Weights of a small transformer language model.
Size: width 256, vocabulary 6228.
Architecture: rotary positions, biases on query, key and value.
Training: a variant of SOAP for these matrices, 361M tokens, 7416 steps.
Each number is 200 + 30 x the weight over its row's rms, rounded and kept within 0 to 999. Layers, rows and columns count from 0. The size before them is the row's rms in percent of the matrix's.

# layer 2 attention query, 256x256, rms 0.161, rows 138-173,201-237, columns 192-255
097,276,204,217,196,206,206,176,183,202,187,219,188,163,235,153,229,215,256,160,215,153,230,181,210,135,171,212,250,193,206,221,235,174,249,238,193,160,203,190,194,193,225,237,220,200,216,199,231,206,239,195,204,207,182,152,199,214,154,191,200,234,213,174,234
097,180,209,228,204,168,216,141,257,212,195,198,222,240,157,221,202,202,229,179,176,210,199,186,188,194,203,239,133,232,188,210,200,224,176,233,170,181,182,226,204,233,201,246,243,172,192,259,176,240,143,182,209,162,180,203,207,163,227,215,160,188,191,177,262
097,200,158,184,193,268,214,156,239,186,238,212,167,174,211,213,183,142,163,250,162,194,211,203,198,177,239,155,213,191,228,193,194,243,206,177,198,208,189,167,170,205,141,202,174,196,200,199,205,191,203,209,147,224,208,227,136,205,166,198,183,183,215,161,209
095,289,204,229,200,178,198,183,203,133,175,204,148,203,219,194,208,242,216,189,183,246,174,200,244,216,146,176,245,206,221,173,182,233,218,202,220,165,167,200,226,200,207,231,233,162,198,178,149,213,140,234,174,155,219,174,244,152,205,181,224,202,228,191,227
098,250,147,230,216,128,142,206,258,156,194,244,272,190,160,196,174,226,171,142,215,185,197,153,204,189,178,254,151,289,249,217,163,186,193,208,184,165,214,204,246,226,187,141,187,232,184,229,191,215,221,231,189,190,155,223,208,209,200,166,180,154,198,185,225
106,191,194,191,187,181,135,224,269,207,199,205,240,189,199,158,209,215,215,236,210,189,271,212,105,207,189,216,184,239,130,176,205,210,204,177,185,152,187,151,160,190,236,230,218,198,188,208,204,217,214,183,206,202,209,161,151,207,228,190,194,235,217,182,162
108,160,183,149,205,189,174,184,205,204,230,204,199,214,211,205,232,213,197,220,217,265,191,168,193,184,173,231,199,225,124,160,155,215,208,149,239,203,188,222,235,182,221,193,231,180,179,234,248,196,156,223,176,195,193,204,205,206,210,183,173,207,200,189,171
094,241,153,192,226,192,187,210,210,143,152,227,261,240,244,175,189,227,228,167,240,211,210,183,199,227,179,247,231,200,194,169,215,254,237,178,213,179,253,185,263,192,169,220,189,168,228,181,165,218,194,221,204,178,207,194,203,193,175,177,215,164,257,209,216
099,207,161,202,134,237,233,234,199,214,270,207,170,179,228,199,206,218,282,215,176,218,171,239,190,212,170,221,189,217,189,191,178,177,209,209,230,208,195,229,230,167,218,235,216,187,231,243,157,236,211,233,181,186,208,153,217,228,221,160,246,178,223,183,193
112,214,228,173,150,211,201,221,171,177,225,245,170,242,239,255,190,196,180,172,191,273,192,189,248,130,241,243,199,130,120,191,236,185,192,253,212,243,214,255,184,224,194,192,209,175,216,210,198,214,125,194,219,242,235,206,254,193,207,208,178,166,226,179,180
118,211,203,203,172,215,192,233,234,182,256,200,242,199,189,187,191,194,160,234,175,204,163,260,224,153,235,160,197,193,185,192,236,205,197,241,142,217,194,208,172,173,163,205,194,170,166,217,162,193,194,159,194,220,196,220,207,182,218,230,221,174,242,199,222
111,225,216,226,171,159,154,208,193,211,152,168,185,231,205,204,156,183,245,149,194,194,227,176,220,217,216,190,187,215,220,211,162,200,206,205,176,198,178,211,208,201,270,234,175,134,195,193,193,178,191,172,189,190,230,235,198,152,233,145,207,205,178,197,183
106,230,191,204,213,196,202,170,178,236,224,199,226,232,173,192,224,202,250,202,168,180,205,207,216,205,192,197,225,202,154,258,221,198,183,145,192,99,172,167,210,231,219,244,242,228,202,242,167,227,224,223,233,182,153,146,190,211,295,162,208,235,202,151,221
111,200,195,232,212,175,151,250,173,226,194,152,178,208,221,195,213,223,176,188,192,190,210,203,202,202,130,203,168,143,152,239,175,176,207,218,152,178,240,188,187,187,196,222,199,229,176,179,221,220,258,188,207,221,114,170,159,221,239,213,178,218,216,189,223
120,173,174,210,177,228,240,190,246,223,221,217,197,174,234,227,222,175,176,206,192,192,192,231,172,193,217,165,245,202,221,244,214,159,254,189,175,173,223,233,177,194,207,215,233,175,170,176,250,166,188,254,192,202,194,147,188,242,207,240,169,246,159,147,161
103,166,153,185,207,198,164,230,227,239,226,268,233,258,234,243,187,210,128,212,216,197,172,185,196,210,226,186,208,165,187,212,212,266,173,199,210,241,218,207,194,221,196,192,179,161,154,228,192,192,168,162,216,237,191,243,130,176,205,199,249,168,199,126,197
112,212,196,268,149,234,237,224,191,207,213,243,190,216,212,238,166,161,205,209,204,192,195,186,226,175,204,180,226,205,211,192,209,202,213,213,185,194,171,166,202,187,209,215,203,211,204,290,138,214,173,190,198,228,257,188,206,177,196,235,227,161,188,210,210
107,176,217,190,163,202,174,227,194,266,219,215,169,177,228,211,181,179,199,220,231,130,186,250,207,197,217,160,215,186,186,183,255,209,186,252,161,203,200,202,175,179,194,233,169,214,199,174,262,144,178,178,220,229,203,212,223,165,199,201,259,207,143,287,156
113,189,220,175,211,163,167,189,196,224,231,200,234,183,210,202,249,184,185,173,223,154,229,251,221,230,139,149,201,222,178,187,231,167,249,198,163,223,178,187,271,195,178,229,282,198,225,197,261,180,170,221,191,211,174,165,216,166,194,230,211,203,189,177,154
126,201,178,201,192,263,162,174,246,216,176,194,227,183,177,210,214,200,202,274,195,169,207,258,226,196,198,166,203,142,188,214,189,216,185,219,250,228,243,191,240,196,232,241,168,234,170,176,162,212,186,146,169,257,216,233,199,188,238,189,212,240,164,203,208
114,162,151,188,246,181,234,228,186,163,215,199,199,188,201,149,181,163,156,194,235,167,173,222,136,139,185,177,155,198,222,207,168,190,198,214,237,207,213,191,205,172,176,162,205,176,201,177,274,154,210,240,216,247,202,168,202,225,175,208,155,200,193,234,201
119,250,221,171,229,216,190,191,254,193,219,177,157,148,222,186,214,227,196,230,230,183,160,154,147,206,233,143,175,230,196,213,187,191,184,185,141,201,220,206,226,211,243,206,246,223,202,254,180,247,188,187,161,192,207,189,168,226,233,211,198,178,193,222,221
116,208,217,171,155,219,218,229,181,210,205,187,174,172,216,236,212,170,199,226,189,216,171,160,211,204,215,218,227,167,214,148,219,174,190,170,296,251,199,206,139,195,228,217,122,160,214,224,213,195,235,236,176,204,237,202,170,207,165,189,233,202,222,183,216
114,222,218,248,185,185,161,271,177,218,174,189,145,247,208,219,174,221,183,163,184,265,232,220,219,224,153,207,212,217,217,198,160,216,225,160,170,189,202,138,218,199,239,217,202,191,225,193,182,251,215,213,172,211,174,193,211,229,192,189,236,165,185,244,181
109,238,189,178,186,216,224,241,199,193,151,225,143,237,196,229,205,156,201,204,166,210,166,195,156,214,200,195,233,239,175,254,230,207,207,218,193,201,196,220,178,192,205,235,212,200,237,236,204,185,145,197,158,200,232,189,213,235,154,190,229,158,195,158,192
121,133,199,171,201,205,190,180,210,195,222,227,211,162,135,193,163,198,144,234,216,180,223,201,182,146,168,179,164,195,202,250,169,169,176,229,192,223,201,186,169,205,145,170,226,184,205,209,173,193,194,252,198,217,224,199,206,215,239,243,181,196,198,193,180
113,213,239,186,186,187,183,207,140,190,197,146,159,178,194,219,160,172,206,168,203,203,170,143,184,141,211,200,229,232,244,170,305,198,228,198,250,206,227,220,208,187,224,185,181,166,226,183,234,214,184,198,214,189,233,159,222,188,212,211,191,147,232,214,203
109,208,206,237,171,158,220,222,221,122,178,209,254,246,204,208,214,219,187,213,192,223,166,161,128,225,231,246,201,162,223,198,183,138,183,200,143,200,189,226,228,205,159,219,229,205,230,206,138,157,181,163,209,215,202,201,204,174,200,160,157,214,186,246,195
122,221,221,199,192,227,228,157,147,195,175,189,150,182,264,245,194,234,187,195,222,262,214,206,215,218,226,195,261,156,217,211,254,135,193,241,246,249,196,227,148,173,259,178,159,196,209,190,162,231,209,198,251,141,206,176,239,237,228,226,237,142,239,202,193
113,163,189,216,161,227,164,177,211,229,210,193,153,185,170,227,192,194,229,225,190,161,210,234,201,173,210,181,215,212,162,180,199,188,165,221,177,205,228,237,182,223,192,197,179,179,145,240,232,184,198,193,249,233,199,211,157,223,252,198,253,191,173,211,205
110,212,180,241,241,196,166,241,176,165,169,200,225,185,199,212,234,234,244,163,246,197,171,207,250,137,202,216,142,207,190,183,159,173,206,162,151,152,245,139,175,210,193,203,178,206,187,191,185,215,239,180,274,181,224,180,280,195,226,209,253,185,224,196,229
118,194,161,175,157,165,170,226,225,214,242,209,131,184,234,223,200,225,208,168,192,197,227,202,188,139,145,178,168,196,207,248,187,166,216,170,188,181,185,153,224,148,279,220,227,254,185,181,259,234,206,223,185,197,143,242,184,181,205,232,229,182,224,236,213
110,229,181,207,199,200,220,245,205,196,236,209,197,195,170,169,175,165,183,204,177,196,216,195,221,129,209,176,223,248,266,173,160,197,244,189,176,208,220,204,163,203,171,248,243,168,198,215,202,209,190,152,155,206,228,144,243,200,209,255,152,200,206,234,225
116,182,178,239,223,209,193,186,192,218,187,151,176,235,132,127,169,183,231,187,196,135,241,144,206,181,171,246,159,246,254,220,175,180,248,177,199,171,232,147,220,236,182,193,231,225,175,216,169,167,246,220,170,199,163,191,252,219,191,189,185,241,162,218,196
120,173,303,198,232,136,165,199,218,164,213,196,225,186,214,170,222,177,189,193,216,177,161,153,206,180,242,227,183,179,228,208,194,229,224,252,205,237,153,207,198,223,196,164,232,216,214,194,198,202,144,134,197,217,232,215,203,208,206,221,262,208,201,242,215
119,176,138,226,212,192,228,203,135,197,211,185,224,260,182,247,262,207,220,163,188,197,212,156,124,265,212,218,166,250,186,187,193,232,251,242,234,179,204,195,252,186,183,222,220,178,189,217,198,191,198,191,202,145,201,200,233,212,197,187,195,202,219,188,208
082,207,216,176,192,205,171,248,225,224,242,202,212,213,161,202,185,195,179,255,213,219,225,209,176,194,185,174,191,184,178,204,176,228,211,236,195,204,199,182,150,233,150,185,169,153,169,180,218,178,180,185,166,227,181,178,196,248,220,197,172,190,163,171,212
083,242,213,265,211,225,247,199,177,186,151,223,227,215,228,212,195,206,159,228,200,202,237,178,152,233,219,267,165,164,197,241,209,203,236,90,204,211,220,271,256,212,193,215,188,177,201,251,143,175,206,221,186,166,186,203,169,204,184,151,197,254,227,122,189
076,196,169,133,201,279,155,236,204,229,204,215,208,184,187,228,183,192,211,213,254,163,224,265,220,210,276,188,215,206,193,215,191,198,207,240,188,216,186,195,182,232,174,234,200,160,208,208,263,211,242,164,200,239,186,203,174,187,234,192,184,250,184,229,237
073,291,168,177,219,179,198,208,190,163,224,233,145,173,155,162,213,183,187,150,198,231,170,156,245,210,230,213,177,183,171,194,186,206,249,178,173,207,260,140,213,173,199,196,235,178,205,145,174,185,176,194,187,204,238,214,199,208,135,183,254,205,270,226,196
078,165,173,216,186,178,180,185,134,148,179,191,225,180,239,169,176,208,150,253,181,217,208,186,191,203,229,130,149,175,226,248,170,185,205,196,162,214,232,212,184,140,216,240,175,132,205,211,171,185,147,177,179,169,202,224,218,217,208,165,179,175,199,217,146
080,208,224,213,215,201,268,227,161,241,213,225,258,206,151,173,194,244,220,171,189,201,204,194,220,207,237,136,175,209,175,196,197,190,194,228,239,183,140,173,226,185,215,184,225,212,203,207,209,212,210,169,215,192,183,209,258,163,202,237,188,231,248,169,266
083,201,237,214,240,238,178,200,234,216,178,231,207,184,196,237,195,213,238,184,206,150,217,171,204,189,201,220,234,155,216,246,207,185,246,168,226,223,167,176,199,266,244,217,163,230,163,166,219,220,220,200,176,158,244,251,207,132,204,216,170,195,267,167,170
090,206,212,187,199,222,202,171,204,239,213,184,225,150,212,213,226,153,226,200,234,224,204,221,238,173,195,197,122,166,176,161,189,194,232,199,210,203,210,218,115,192,252,193,204,166,157,202,163,158,220,166,209,182,192,201,202,186,163,229,183,222,184,229,189
087,191,135,190,201,225,220,184,138,179,193,189,220,205,234,253,185,240,183,249,203,210,192,206,193,195,214,184,239,232,200,191,230,208,225,147,186,186,194,189,175,205,202,217,157,192,189,218,136,185,197,200,202,182,239,209,216,235,206,175,160,229,188,213,172
085,194,185,187,174,234,157,227,197,185,170,198,190,228,237,247,199,198,236,204,212,195,192,228,152,231,184,201,209,194,166,212,194,222,253,100,196,202,209,149,272,187,208,203,167,187,156,208,168,209,197,182,202,180,185,206,156,187,237,170,211,211,226,208,195
084,204,190,196,231,224,213,215,221,228,219,252,173,216,173,166,229,170,232,172,222,171,214,202,168,163,138,168,142,177,208,124,203,213,205,200,212,199,281,183,225,160,216,165,171,163,194,174,174,203,195,196,208,217,244,232,184,126,147,227,181,198,245,229,163
089,192,160,234,237,196,214,198,192,195,177,226,212,178,173,228,173,227,175,275,175,210,170,198,143,179,171,124,253,249,201,184,204,175,156,211,223,182,204,195,181,165,165,196,199,103,153,208,150,180,172,233,152,218,163,210,190,186,266,211,173,192,186,211,210
083,161,238,220,244,206,176,238,219,214,177,196,233,179,180,218,222,204,223,173,243,206,211,190,213,219,138,184,138,202,191,207,214,201,190,164,190,248,165,219,221,171,254,169,216,141,242,195,259,197,181,169,188,226,207,212,211,172,229,213,209,188,229,185,208
091,209,152,180,180,220,263,183,201,180,187,180,168,192,203,143,224,219,167,245,160,192,252,226,209,230,238,244,248,188,184,240,203,232,178,185,254,210,211,240,226,197,175,214,291,194,226,251,190,229,254,273,176,195,210,197,195,221,181,190,233,216,210,207,227
086,187,194,185,199,177,148,219,233,143,168,192,178,220,191,262,247,208,201,170,166,213,177,185,239,202,216,235,187,158,139,182,237,221,246,209,179,196,209,197,212,180,186,182,128,173,128,126,149,219,202,192,186,202,159,233,196,163,169,188,209,197,239,196,222
094,228,168,162,183,190,246,210,189,174,214,203,197,236,206,141,244,218,141,235,204,183,194,215,181,164,195,199,184,241,250,218,223,165,162,207,201,159,205,225,213,231,157,258,219,193,161,275,161,133,199,190,230,188,226,173,224,230,222,203,173,271,163,236,135
081,239,197,195,223,158,190,195,212,208,192,193,172,162,215,205,227,234,193,197,199,203,203,191,273,200,186,201,185,193,178,270,211,277,194,168,221,217,149,237,283,204,213,175,193,113,185,174,195,216,200,154,206,191,163,221,234,208,220,197,217,196,187,207,239
092,223,221,267,156,203,197,156,196,210,216,222,181,187,195,183,169,242,177,233,243,177,150,177,169,163,189,298,214,207,224,158,201,242,203,205,241,188,192,172,210,211,207,224,211,194,237,203,186,226,207,193,205,204,213,198,195,230,193,188,245,199,206,200,193
086,212,202,142,187,160,233,212,199,240,177,187,177,131,201,139,210,168,222,157,194,170,234,205,184,178,230,148,220,230,128,205,195,181,164,193,227,184,209,194,231,252,233,194,185,195,214,204,256,196,203,180,193,182,199,228,188,187,149,225,233,205,147,244,255
082,234,193,211,217,158,209,98,185,186,197,228,215,189,194,195,277,205,210,209,189,183,264,184,228,245,141,196,186,216,195,202,185,161,243,184,181,195,210,223,226,232,205,232,233,213,218,233,190,147,193,209,202,194,140,217,208,179,163,196,166,222,214,201,153
096,200,210,187,173,207,166,199,253,220,203,228,158,162,237,201,171,193,243,202,239,171,228,234,199,183,200,148,259,159,161,255,153,221,180,207,234,191,266,186,223,228,192,174,166,218,230,205,205,277,201,170,172,255,230,210,212,210,249,236,221,198,216,204,256
098,162,223,235,195,195,147,155,244,196,154,222,167,219,206,221,191,155,209,201,214,216,207,183,161,187,210,181,225,164,220,209,146,147,245,212,179,222,167,221,165,172,194,203,114,183,148,186,266,212,228,215,235,213,204,249,198,257,166,186,218,170,190,153,215
098,229,247,266,188,222,254,211,158,168,205,183,173,202,205,219,191,209,261,207,194,216,171,178,225,180,157,210,172,212,226,174,165,233,202,225,176,186,198,196,206,209,241,202,262,197,233,182,134,262,174,205,180,198,180,164,194,203,232,281,218,150,179,217,218
105,190,171,142,174,253,253,213,184,199,227,233,181,195,154,217,185,229,146,245,200,231,186,193,174,211,174,187,242,210,239,217,215,164,226,141,277,239,209,243,172,200,215,185,160,201,209,180,257,193,170,251,183,199,239,196,155,219,231,183,229,195,186,192,152
091,209,209,198,165,200,165,178,229,194,175,191,210,215,162,216,201,228,225,181,223,186,223,197,223,204,193,194,203,187,116,184,211,218,190,225,217,160,222,170,222,217,230,220,121,240,252,185,179,254,269,183,164,220,183,189,192,189,187,163,260,174,243,238,253
100,186,199,155,256,164,261,139,196,213,183,216,190,260,173,123,194,182,226,199,236,211,218,208,220,236,252,174,222,202,144,287,224,215,175,179,226,201,263,236,166,212,185,225,192,146,296,235,151,151,234,200,202,224,215,213,174,158,216,207,206,245,195,252,224
098,210,250,170,199,188,188,211,238,192,227,168,201,189,198,175,176,222,144,209,237,177,223,178,252,170,161,194,188,153,163,234,167,173,195,199,175,242,211,181,154,265,225,181,226,188,206,186,202,247,192,201,177,200,172,137,205,184,189,246,140,273,236,186,198
094,221,170,186,180,224,198,161,206,151,200,161,192,191,190,156,190,214,186,153,208,187,227,213,170,196,206,194,205,207,303,205,185,185,191,208,209,231,194,231,223,206,210,182,199,241,258,161,261,260,190,200,208,191,241,212,194,227,199,173,192,177,231,175,268
100,205,189,212,196,208,214,239,209,138,178,191,236,168,222,227,162,248,189,270,154,237,215,174,157,195,173,178,188,223,239,217,209,235,175,211,167,170,201,203,231,180,205,246,175,207,237,276,122,206,179,220,188,222,199,216,210,246,246,215,188,171,230,212,224
102,209,179,148,181,164,252,168,200,205,213,228,197,206,205,146,194,231,140,195,177,227,261,217,240,212,242,200,232,226,177,182,220,168,201,209,200,205,182,217,215,178,202,240,145,198,210,127,167,219,271,182,229,180,229,204,165,229,163,216,233,184,230,206,193
095,136,177,188,183,127,188,190,203,228,196,236,114,193,156,231,191,205,189,175,179,218,206,201,201,116,218,207,186,159,229,210,168,196,207,181,236,222,208,227,195,154,161,169,164,142,189,171,169,211,166,163,189,222,229,180,215,153,231,209,220,158,221,218,243
087,183,250,219,221,201,207,150,163,209,191,221,189,188,230,217,216,234,176,230,231,183,199,151,224,209,225,207,152,180,190,239,224,183,174,103,251,146,200,229,191,255,190,201,198,210,145,222,251,210,172,188,227,206,191,169,198,181,215,203,179,179,198,139,154
086,192,131,204,195,183,211,231,200,162,251,180,224,221,206,199,174,217,224,216,171,140,160,215,170,230,202,135,147,208,204,195,181,222,174,181,199,182,189,159,245,169,255,294,232,242,151,241,245,194,209,238,184,145,186,234,174,187,162,190,198,224,160,195,215
097,164,185,221,247,202,205,180,179,181,205,246,216,179,165,166,192,188,139,204,179,194,204,174,230,165,195,154,202,189,193,187,151,143,245,235,238,218,209,238,197,259,216,213,248,205,190,177,197,211,201,179,184,218,154,135,236,240,195,273,187,180,238,221,186
096,216,189,156,215,249,264,147,206,172,209,159,190,259,210,153,218,199,227,146,188,205,167,125,241,213,187,241,210,197,266,190,185,198,183,218,188,192,195,166,188,183,192,181,277,164,218,215,193,191,204,208,195,219,167,221,186,158,174,209,205,245,199,216,209
095,199,223,223,144,222,215,209,206,241,167,198,216,180,236,229,183,174,228,271,195,143,195,192,196,164,175,187,180,176,248,189,203,241,178,213,201,246,230,142,203,183,198,166,227,224,233,191,220,184,182,173,196,178,301,251,181,208,239,209,198,210,204,174,223
088,199,170,217,251,226,233,250,169,188,223,200,245,174,250,169,216,229,249,184,221,202,144,203,130,214,198,184,157,215,167,225,196,223,195,212,192,167,227,171,201,190,170,148,186,188,172,266,171,199,171,232,172,169,156,156,198,236,236,170,207,226,195,212,160
# layer 2 attention key, 128x256, rms 0.16, rows 73-108, columns 192-255
086,226,163,207,183,200,175,211,165,208,177,223,239,173,174,225,234,228,169,193,208,218,106,204,204,185,153,189,156,249,189,224,247,194,214,191,203,192,122,185,174,214,221,178,234,226,197,249,246,189,194,200,184,231,188,187,190,260,264,200,145,214,160,177,206
094,197,223,239,250,252,197,216,153,178,225,193,218,196,215,193,230,213,213,209,208,226,218,177,214,232,267,237,207,191,181,167,170,195,220,195,197,225,204,202,172,186,190,123,195,252,208,235,213,199,210,192,199,199,216,190,233,218,172,161,226,218,156,201,235
093,227,218,159,199,252,244,144,178,222,217,161,177,223,228,169,206,223,176,242,203,211,167,223,282,188,222,187,209,172,231,219,166,230,197,212,249,200,269,196,229,188,158,245,143,182,168,232,208,206,173,242,221,200,200,190,169,216,199,228,170,205,186,235,156
094,223,153,186,218,178,168,211,211,223,192,199,162,210,212,215,171,209,236,157,217,221,201,195,133,217,176,216,255,226,150,215,166,179,206,184,163,236,241,197,194,227,213,200,247,221,163,170,189,169,147,154,206,197,207,202,209,190,193,207,189,204,205,238,202
092,158,163,174,158,243,187,175,188,226,248,165,216,278,160,206,210,191,198,210,152,183,157,211,241,196,137,198,150,219,184,187,159,234,176,196,174,142,166,162,205,216,157,206,245,163,212,206,200,214,236,170,171,196,217,218,207,214,233,177,195,225,265,183,206
090,183,236,205,217,195,234,145,164,199,180,158,214,186,192,209,259,211,187,215,168,259,166,233,266,150,201,228,196,211,155,241,176,241,144,249,217,173,231,182,206,224,236,232,196,147,199,210,177,274,204,201,204,143,205,174,200,225,206,219,179,203,226,161,189
105,216,245,194,264,233,180,200,252,194,204,173,166,175,183,194,236,202,195,234,214,196,187,252,224,228,180,207,198,156,211,197,177,281,166,246,133,241,165,245,251,187,193,164,168,276,214,256,140,222,169,202,182,171,233,222,214,203,239,241,214,207,183,206,232
097,206,232,231,225,233,219,218,255,225,175,211,190,100,239,206,199,178,229,180,208,218,237,231,174,160,188,207,231,166,232,201,193,213,174,197,170,193,197,266,222,241,211,196,227,194,209,234,200,224,183,212,161,203,259,145,213,214,234,211,174,193,196,208,186
097,194,164,215,199,233,253,199,214,179,236,186,250,195,220,207,225,173,168,182,235,205,225,170,243,171,246,136,136,216,202,205,226,186,189,183,193,203,193,218,146,233,208,190,234,151,174,215,195,168,232,188,169,201,137,206,243,193,154,171,211,239,212,212,186
095,206,242,175,160,183,188,203,196,201,197,154,160,183,203,158,214,170,153,188,191,208,148,207,211,209,193,179,217,278,237,222,214,141,186,203,207,179,203,182,202,223,167,141,232,211,183,186,163,215,229,194,253,249,157,171,211,203,162,194,207,188,198,192,181
094,244,205,162,178,240,207,222,185,208,206,203,178,236,190,265,170,202,175,167,158,170,181,173,202,183,186,149,215,189,183,205,239,187,188,224,210,215,235,237,199,249,236,219,192,235,184,181,197,202,102,169,187,233,243,191,244,169,206,209,221,191,186,198,166
107,219,188,186,190,185,179,223,148,208,138,165,159,148,222,214,232,176,156,131,149,184,174,225,190,237,184,212,207,209,193,158,230,245,206,182,180,208,149,167,181,186,212,197,248,207,160,137,172,184,209,226,214,237,203,231,174,206,188,145,243,165,112,222,220
100,192,234,217,177,179,190,139,198,200,163,213,233,240,168,207,183,157,193,218,245,201,247,258,212,226,234,193,233,156,102,207,219,160,200,230,223,215,194,161,234,159,218,199,212,184,173,162,208,234,235,187,184,188,167,178,217,191,213,197,183,184,203,168,243
101,181,208,154,172,198,182,206,166,181,195,173,164,223,175,216,202,225,161,244,196,186,153,203,236,241,173,210,219,159,170,191,211,249,148,175,245,134,223,223,221,201,219,221,223,212,231,165,162,213,220,236,205,223,173,189,209,195,155,155,196,169,218,132,186
103,193,225,198,219,199,184,252,178,93,166,270,184,188,168,211,211,194,183,199,152,169,117,247,178,192,187,238,236,174,202,138,218,223,189,176,203,219,187,177,237,227,199,185,253,230,184,245,186,215,207,248,182,222,194,195,197,218,221,220,195,201,177,232,261
105,184,200,192,200,259,237,179,187,192,171,264,173,204,205,170,174,204,173,213,226,129,222,189,188,157,207,228,163,247,238,225,178,170,190,220,226,173,194,194,216,216,192,291,202,206,199,261,220,139,167,195,202,191,259,211,234,181,224,209,203,229,194,223,182
095,199,205,225,181,158,231,198,250,175,193,139,153,196,177,220,193,212,244,211,200,165,201,136,226,197,167,219,202,196,218,206,141,205,156,168,199,176,194,180,226,255,218,252,205,202,222,204,222,249,183,214,153,189,173,180,257,177,155,157,156,209,209,142,212
108,165,235,214,201,196,240,181,161,185,183,155,177,177,222,181,170,144,192,191,229,204,189,129,202,236,211,248,251,218,186,153,213,190,271,186,196,168,223,182,218,201,213,159,247,246,227,176,246,162,166,137,208,178,182,248,201,188,155,168,234,200,203,155,183
094,212,197,210,252,189,231,216,273,199,201,162,187,167,197,186,139,193,225,175,220,185,229,216,142,244,238,197,201,222,184,211,197,224,151,220,221,200,174,185,182,228,187,164,196,200,189,270,242,157,154,177,191,203,200,291,196,163,137,198,173,268,157,188,253
102,217,191,225,168,165,199,194,233,186,256,197,185,184,200,182,118,159,244,166,200,152,222,222,193,195,149,242,189,195,201,212,110,180,178,223,205,188,220,224,244,230,149,229,220,209,212,191,224,188,181,168,211,145,248,232,218,173,194,217,177,250,207,250,234
116,233,219,159,186,214,242,203,212,124,205,204,190,163,195,211,215,177,191,217,217,190,250,212,175,179,216,227,218,221,203,207,212,164,177,203,250,235,284,205,247,164,176,182,148,199,185,214,243,237,167,238,214,171,163,159,189,151,227,231,209,164,199,201,176
113,244,171,263,237,163,204,159,253,160,186,252,164,200,238,193,199,206,214,195,170,182,188,188,169,141,163,135,209,189,182,229,134,190,192,218,210,184,240,191,232,212,203,253,170,184,223,203,176,246,168,155,226,171,221,253,201,215,218,234,173,185,186,201,239
097,231,191,216,179,213,188,196,206,205,213,211,200,193,250,211,191,188,221,181,175,194,196,178,212,139,167,160,156,203,145,176,204,240,148,218,170,201,187,213,208,150,241,159,183,129,222,221,183,221,211,187,193,176,249,160,174,253,218,247,250,163,169,189,186
108,164,219,192,225,233,273,198,167,190,175,179,222,263,159,169,214,235,160,186,191,266,175,193,206,219,201,212,202,219,230,177,243,220,257,226,229,241,200,223,170,185,217,167,211,220,225,186,168,222,182,235,226,246,196,200,186,244,170,217,258,178,207,189,178
107,191,213,185,198,241,191,242,170,185,190,189,202,210,176,216,177,246,201,171,194,209,198,180,259,143,188,192,212,179,262,178,228,203,257,193,258,169,201,211,186,196,246,196,195,230,225,140,150,276,177,188,161,263,187,182,211,204,156,178,184,196,235,175,235
107,153,183,190,166,193,175,134,213,199,208,192,196,185,237,208,175,135,216,211,226,173,259,195,173,183,244,254,201,195,206,230,187,204,225,206,227,186,250,221,208,206,217,188,199,161,189,208,237,160,133,235,174,213,165,184,190,189,161,220,212,198,178,166,251
102,169,227,208,187,186,193,167,200,205,222,182,169,237,172,225,200,283,164,212,244,282,203,202,208,172,217,244,244,120,217,230,199,200,205,178,162,176,195,249,276,162,245,164,225,158,251,169,172,239,217,188,163,168,187,214,161,231,208,192,190,200,222,189,194
112,201,148,177,201,182,186,171,154,198,178,213,232,199,188,236,184,220,197,228,199,185,198,219,137,200,204,178,256,197,250,227,193,224,192,168,186,214,172,230,184,203,196,232,202,200,176,215,186,175,159,182,223,218,238,132,166,224,169,219,187,210,188,227,220
103,212,222,183,205,235,196,216,190,208,196,168,256,215,214,192,171,242,185,211,160,188,232,232,238,207,189,185,211,209,213,240,196,200,193,210,187,191,163,215,193,205,194,174,161,183,238,275,162,185,214,199,185,222,220,168,208,253,244,169,171,219,185,196,222
107,223,167,198,177,205,214,213,150,253,150,199,200,203,187,206,165,193,195,204,151,174,227,159,198,218,248,209,247,258,205,159,204,221,190,214,215,203,212,197,171,231,160,234,215,179,199,180,209,199,164,186,195,167,237,197,229,228,194,221,188,149,198,205,212
110,162,136,174,185,213,217,211,206,194,172,198,174,181,197,166,250,202,224,200,202,211,235,161,249,178,201,197,195,210,217,269,158,226,171,173,288,191,187,256,208,232,187,246,194,175,188,175,135,201,161,160,229,207,191,149,193,210,192,164,176,190,211,252,223
108,173,186,222,195,209,249,157,278,210,190,209,131,173,168,223,146,210,183,207,207,161,209,141,171,174,244,223,230,210,250,161,202,195,218,162,242,225,238,228,165,171,218,208,223,181,201,210,269,205,145,198,151,231,227,218,203,159,136,217,197,147,186,181,189
100,116,215,219,212,218,231,202,216,195,239,186,187,205,214,201,184,94,221,242,146,125,166,224,148,161,203,213,214,190,221,236,181,217,246,221,215,170,181,197,207,185,206,255,188,158,156,193,233,170,212,254,133,189,167,161,229,174,208,194,189,217,120,204,191
098,162,150,190,133,206,192,204,220,182,191,225,235,210,177,200,218,182,135,220,172,196,188,186,186,152,192,184,116,247,176,191,209,160,244,233,287,208,210,185,167,250,237,200,229,196,169,183,164,183,225,156,215,173,171,196,196,216,184,227,193,204,178,206,219
107,190,193,179,236,240,238,161,229,177,229,195,122,201,236,167,277,255,216,164,169,230,169,204,192,195,207,254,183,225,227,199,181,212,213,214,183,193,193,232,251,205,160,195,229,206,201,213,191,162,229,247,196,188,183,225,179,169,198,232,171,232,186,213,199
110,218,186,203,183,205,226,218,189,187,169,194,179,122,196,210,217,175,235,210,194,222,158,234,185,218,191,176,198,231,205,178,229,236,129,245,209,210,181,236,197,194,198,142,135,210,215,241,211,215,247,173,231,165,260,235,189,139,211,225,240,208,192,175,253